config = dict(
    vocab_size=1024,
    activation='xielu',
    norm='rmsnorm',
    attn_scale=0.159,
    beta1=0.93,
    final_lr_fraction=0.0,
)
Each number is 128 + 32 x the weight over its row's rms, rounded and kept within 0 to 255. Layers, rows and columns count from 0. Numbers have three digits each. The size before them is the row's rms in percent of the matrix's.

# layer 6 MLP down, 128x768, rms 0.0182, rows 73-106, columns 192-383
100:129131137161113115157064153140116154058096099075048177072136067125155096149163104137162110180126107143118148150097122069083092122123149134136116166140153140120156141164168092133124153182095093112102159068109123092115111126148185078128139102130126119079165097102074143094112170076188103134112072154124112109166036159145193164106107129132121062188151087076143128111153128099135172146153162113118196093102165110103119104122147172125144078160117162055175085117123113125076137105151118119142170143103185098122130105079114066173174135123112108122194156145146147146066123187095125178
096:155168134156108128141186162098194087111149052153101110132149083122105079142098135113121153140164169137144074094110136160169147120068135082128144158121142128072130091156152117124086091162109160174104130057134101142144067130132131072170147103186135109112148122138115143157110126123146088085099102120128091108140115103172155083086134114169145088046151165155151097102135100169125174110161130142155115095134149175154145136116191132143171129178117103168150055150144138192117086151131173091095144115165070110072199102117167157172102136148101097130066098093180111135135115115149142147
096:121165133105168065082078119108098123121132118135189155138093121175103165100134169115179132132141084161132146119170109109158172130084120103154224127158085113143114183157156136095173064133146128179083123134102161096131099208150104101128133148167100111149131141070149110157189151167124134145135115145146118121086146133163102154075135065187078131121122193075107160183154104100188179144128129127154105074115176142095102182117073190124185084084145125115108122119110182096128135117138148112130142128146097142104151135144161127139146117105167078149185127178145128067110103179133147131
097:146082127109167119110184170141178111105151059125177145094123156157132089110042131169106108139114065130178107082127121155137122118123114177168152159137155080140124147096126136086140113121191104188126133160088179151178176137140078182128128108105170148105106098179118113103137079138171099138125137209123168121101143094103165079150149111112146128135072073104145125094135053134180077157123109129104166117152111130125124123121100156119013129120107210146135142121114160045122165123137119143114149166076158086143173115147127109123109120076144144124180070094155154113160151135112077094
098:175141122205098191162123160106164107157073080101154140180109149086110166120107122179137146132142113092153179114166138203138143209099139104177105164120144154144170158108131121137096100153147127089137129154136136136091112121144111164094127065156151154143171106091148124157150094133080155166106109145105147163122161113110121172080087137149077119138119119125100095134140184078177128176122164128080146129107137132127133151088137143155101093127125100130142115110087114095096164162122053113174130115174153126165128133061153179200129180074122146162161128081147134140137078158149096150
105:061115107134149210128092150110166113129104146119090107122138193126200089100174142117122121118162085143143143139082132140115160135194198090142069213115147121103105131118126171133122078186123105127143158165104063112154159150186119097147091137169120169126118148162128093080153110103108179174093143173181143083069109125165121199066063135126147134163141141082126146116139125138099106088127113146148126114200122119116175141240140121130100132127128118146105165148128109094124191105167111067127082139120153153128161098161112129078151000100134161179165114153095155107139121135051160111
100:117122109123189068123142188073159133188082179179140122120166180098148110103192127122122170074139175115114166168146116075127080132077133116144126144114130086155044119155155015090136142175149080128159094132157138150109079156070166156175147156068151082113098109094087079143107095135060163104074171139118140143125127064135114099116138104160148133089186142131128109141157102094120125117071129135084139140141115155076109113109164176126125183111090204051143116135127136136154065096137137199149154153115090208121081127123119202147072084142084137099108164090152074094050101100127117153
099:066119121143191149096142141155127136131105116153157105109119117128119063169103146086094157166153087119117177142082124097160159126175161098156110159110109072093174128113113159116090090119141136088106238170113129069159133057144150096110182125172118097106133194145126148122110158127133109116111144104083133094135146112148151110123135145121080100090198119156134135177148136143183158185150113128172157091152143145145108106153191109122149086132152133159100041116121141129037111074131111121156067179078141115140179096169148112172156158125086065135111121092129114150108132132132184155
099:105065159137150044140176195165104112174078076091074136101086115127106107146128129117065121117102175115143088112097142139136110113122070185106096111134095119159086180169151097096108140139140174093120163120122070090107164062178135132122155016087114138088134105102148137133145147162151209084162119161105161143113114128140110084158167093062139125109079120148111119147200140113153128101180102117051174035134087103138132103107114125154130159183122145163164104139148128147086158151129141122123146148113120100126177149129115081105096148089118178152084093142124147088124114122135122126
099:182162190196147187132074098184122131120150148113097125159168140076094134148131125114144077080172102162185121153187110102130170157113089148134117128124206150129122159072109113146210103088166170126146133076139136094176186113150085167102134148106151137121190155128103090102145110094125111128163131191200109103080131059128163071116122165112188142126104064147172130157162082154102086151189139126175114132136072135168080140093133123093112170070170150100116070111137121116123116140124129182150083119089166134120159185124099119127109123163098097155143128122129123134088168150170120121
099:124137140158059134119165090084110088114129146145151108116154123115077129104112163145136170153125139162137130143175126135109113125120135142173125106175161137135072132146141121177151160153111163114121119182130105143114139148118168154160179121164089096171119140101046137106121094124087142027115110052134166182106185126151129101213121130117106157181137169061120167166061097103188167105084158111173143061097082152110077150132149106147119133143163091138177151114085157135126106093100192152149188071116180123116169149215148125134118108086127075139065076102146145098127115137147136123
095:137200122059136123162134120117218149175149038135102108109145179080066126105144118140150111106146160158107108152155110134101137073159163153132070139125125121107109101128133120102158141140104170149122080083147118161078111126118191150132108117139122149080172078080204149178159124123074170114145099121115160045091161141145113132097124137141134107152070157128162152126152088136125114149194148101095142100108132120127101147104088129074144170174131158159147051102104092147162115149180091205134124081052091129132119104113188109104092171183110176142087093137169149099206179152143093132
101:151165164165116134103120131131109120075095130086133102149105130050102118138143141074179120101112132117124107130136127132078139034117118148098151064086128151097183136119142086156128113115065160132157091130185177188195098148137092102131105134060139100092210078172166082172174133130145141138111122174100095108156153117129196171116129179109136138071170116118143187123153170138138147098127156222134137119107155069125120099100096154150115124073142126121162135150124133104193155147122183079075167129225181114134115124109104167120123123147146058134078127149114146086109158146103079145
103:170067078162226060174098156133099172115122065051107095090084126090161126151158096116101138162143114124100097110165137168157064101108105124184176159107130108186143103156167076137079165123144103065105133136173144090130158110110123096158121092127121073137147143119128139111147110120141135130178107111172213148040112075136101151114048095144164139164104105084152153098160130128086128092139062079076176117146120115130095101095123213156123140090101091096118087125130114095111094152117130082133160146117154150089125130153094093138147089113128143072048105169079101126144164123116141112
096:135165178112187126173164124149133144131120108111150109136100189145140127093100143106095130129145094069120144169070131099151129097135152112097198139126107201111087137151163083134121158164099082102095101203079131116110139153099087112156150072136126156060083091137113135157134127089122121116109090140187148231089120152106143130132093086176137119128100107088104147137203127107103147203188123136129093100178203087125103121122149109138174124131112048157162145133146181143140190095187072105107096112123156135193128188145134124114143141119165089141095130154073134170128154165089107118
093:139108159067156148079115135089112072148074154128103147088120127087064168165135133170156175147131104065151139151116220118090080172096111099094103066134110095156063125151147078106114135130096173105154156156104115129131100062112114131133107086154198065093196116135094137132098108114083155110166078057107144131151124114158138157119069173134101087136140063098111164127078131147163200148125112145087122082040175099155170080131138093109103116135106124206106105121130139063103134101065164148145105107121137135173145129139132126107090139135160142143135160127145144104151129173111130153
098:169143096071135132119160130071123149106070148150118173165067155150142134126080148158141080133078153129169101094133142061162151130173108152105175158126107129130144130128149094143120161156189089091112077096124125092103124129136120164081154080093162116095138147191090133135130191126134173121149134130123128097177130153129100103162192171159184154121128092090086171121091138156147120150124122165118166106126196115129090145145107158130079121129170101118087081158116142139110135163136174124118070123100121096186120105119096114074105114131162149139096090107183098150108087171095115134
106:108128172148139122138134118190128080163160124151152094152139149080131077172148107120118073123139108110101133140159096121149101113182081173169132178057137114139145115114130149109062120065143072132114158131182138084097066140088098132129130168078130111146159138126182107186103090096118089120113053143177099104140095147133098119106086173157100066071110104146143083141121138169098125135104099114118104062124205165168132147083162124160160147118146248191126106152100204121112163106104071162120161125136147158158154093041196145166109122123085104125105163118107147052120090141179112117
092:152169098101153128120057188170078141140207116150135175105114139084108116121134124131137160086104126100092066146131099081132102155139148146147178178161137175092210168116177125149149164081128160140129084138149088145180123105144089113137042111183109128114119124189181138160164136177120133113120139108052104110133100138119106152206117086133203138126109111136126141111163124101123087139118102065125185118162066085117090159067064114123144082102129193050135159187107060119154169134165107113096108171138088182122142127084137151133178123156090121113078130150139180154110078128129133114
092:103090121119115119097145138173145147112108156040160096100105198091120134155089116160119097141108095199106159172179099105112150090123151149149100125078130135169106134130154134097100028121096107169117070126156157083096192149141116106072147118120157148125133093101085058159141073100108114096150127125084162098067133142083124121113104118155144149109140108171124102127148140083173112121123102126127117113146141153085092173092152130111093135099154069086093117128176063167136132144099094088109104137105125139172162114160107154168158119117160181096150117105127125096131121151136138087
103:066146104130097100097117078132126134110157106120142175125088084168088071134069102106131155147137134139144136097128187145146119149174059196197137145149138094137141088086142141141176139133155171147165177156171126148082107123132157130107145157146138130125066094162124073135143076114171137119168044141148129123124144145140093115118122133105045083142091087154113160150166092156082149144125153195131111155132171104110110184153090107148107067145119131097140111170089149126159136157118097123110162129083127099147149142196138145121130118101056075085071148157067110125093119119112091098
094:121139146134119128119133119126146147096102146157155149176140195093179126159135102094084147091116136158097079115108113150136110125099169142181055107113113174127124123148140108133135115131141090089140135088078095133132123171111154128176179164131106075148118201105104138068119087128152106085077102128147083163157126129128173108133121115164104081139129075105117089151139133169107177158113119113175158127158143150114116120134113138112167163086086156097191178094113109098077051123142142141099100136146126098183117088133138099130183059142106111138160096123145145126108134229138099118
094:113177147156076156111143085160118115108111170086083055115159106102121153147163146133151146117101147102083060164173170130153116110153134119143145128113150098186150104112145092127118151104129141114189184085135080158131158114156137114191106079135103145078097191124114127156081133170177084127094137076164144166163072106087156126125122145179154128169114157140208125117149129111105114181120079104074111232102131092120144101164114115135101118128114156215163074129125197095211147116188113141129087138128178130071141149146113127143111110157135177099132118098157131107114129082068152164
093:113097226062119095130163117109090101163174133123068072118135134136130102151128130131229111112122084073129184161120084132125093157065163094103143095138171187136062134119091144108078140169132084124126095179141184092142140168054176198122107143099134075117156131123119140119124083075141056116138159082109104148042167138101101123110185198135162185121100115070138147113103133099098146084151123132162099068086175125111151139100129115135154203121137179108131107097194130116048090081114185090137099131093139133116103146131144166177085110147136114116134080143091111083149073124150091097
097:163163120153119125071117122200174123104184123145155043114106133079153137065104115093165145143099171160105155107121102125111135097133127129112143074165135181054097135070129171105194114154076185046101082181202097131137107046098117128118121140177120172183119164146113112079092068108147137108132081149165149160083140121165190094129112170088078161137151146108083094082106162169164112116127142163112147104085124092152130130110118124099158152139080067143144098113136141139156135064121107110137119042166105115132154119108123162170217154128118096124146090178116184114067100147153141111
099:117191126144098099107145106153112078153119107099109088122113084113156128138150088142139119115165088157076167124209080153122129135142118110081130142117146165170084217109153116118102135137190161137036126134131137150085189158119140101139180146136088046117125103127140092120118121152123144145138071131144111082127163132110041143042143179093150135124167112131110143076187125116119147120123140149152133166081069147104164121089125125131091153149081153177183100150091157160140071154096144167112203136161136111137134147146091132107205156093161116144173119101131139143218123114141138151
092:098156075156121138090150100125150116038124126102118108146150130157161110125151180100143092102107172152126100139133124088124064097111128122133081122123095179052137098118180135142139138129090093190141151108130124126053157203128137174139132106129111156097134152069199110100166123153120150092154111129090157110072133160118105072146105067188095115032119130090128093137139114118067159141172121100088141159179098052141148197100059085126137146119153143138137178169150158122114140167168148166185108078175136067170132126075176128092139113199141132127156183159097121184156105164144093170
097:123143098101089135107133142100127134142153203099154150141088116171110090103132103121137125127144116120102167101146146126122153103168165113145185088148072101091119138153036118075100115071086147153071119130075162185156106145107139088190096129159125085151140136087114146180151205151186123147168158118110186104146100141109114113084104156133157078094190106095150093111045209097093142093107177097155088093173154112088066121152114198125098141148159171186101113091103112150111124113149121069144111179125086197115165210120163172139144170143121084164079114168120122108180110125095135167
093:141151139142134112127134072124140128073146139087148125148137094115131124087114101129140181125115096117161097153105092153177111129072178129092092115088071179126197164089136126152104109107114148125102183107104165121111193135164096091158110094152147131132115160163151136169106138155157132154146091120112135116138126127117157141130126116122159169116072125116119073141100126186140150147151180132131154111089187117092134144095116164127095109124127105154137171112125114153100145120123133085164209165129189126126103143148140076109097098100109129118153103133064106135150124139167110154
098:130143122127145146088192073114119084134157149147196085149118096136070106151165124120069169125154084143098127132129113088119069093170097110043096111157126151135117108085148170083093134115123162091125141112139108159093167130148120095117138168194148075136119112120147105146142175115170082130105134121156179093070140110121158159181136177069189148144143114088074119112087094142125133115128160080167155182150110116051154098167089154115103094200104125149091068165120126146123112136051112121155118123140085142124154185092157163094135105149104161134118133073185158112137147123142147116
101:132117109150183134093163116111069099126120149145112074160127102102179148075115122120161101127149138140100142206167096108124091128155130119163090072185212107087134174143127139131172157182146082185156153161167138144105120095164164137135114144152042134132140111108124150151097122114105115180116114156129179069173153093145155098085148154116201106175086095135101141126180137112137136104122131078167228106106110024158122155067136126099165142108046174124128117114082120177141159105164123183176092065146104163106160129195148163135129133061088098076141186166116122114134143107089144167
103:177129169151125124122145105160201047121101134107131116116093165071146175099105104112137183107110136173127196082119101168153130135143148099143170129075170170104076091084119159089147177156190169172164150173122120084158126114125105088085186092154123078128080183098105170121122083118136116105143067131122137221126157138120147110053154069144164096167163114102161150109110087181161122075251181119147148146134113160131103107206063126145125096151135084076140113125075067091081142099100079098146137129114096071124106192119203137129172129129160102090160128107129135165123120232068114205
100:093147079074081190096154061096124100124017110150126089110079084163106081175168111103166065115137106193167140138100089109131132170177153113097109109130165151151166161097076106090141106107144125146060128149134110136147156111136167153116143161134130127054148123138151099132089175102136121181176103148133160092069109132148164166101148116138143137072120100154097073088094118140194118075115128186204116125106139148136101154158115098176119141096134112166126139129160201086151122126144152158190163114107141142108234133146092161096072094189125104134073122173086091104176096165147167097
093:195128130099156095073119153131177148130136100174166126138178073166153113168162173079087117132060069200104110158136142116156175144120168198137078191095169137174108145114096113106152106132129140137096163151107150120162094145162111151138145128092165196184096160092150167133128139149153162097056113120118138105106105103205113067191094133061136160098093167113069138140112129067101102192120116148143123146195131156147194127134097077156139102132098151127095136076152109153141114070139119116111116139107119078155110193134125096085132090114111135138141095109115121067123091117098191099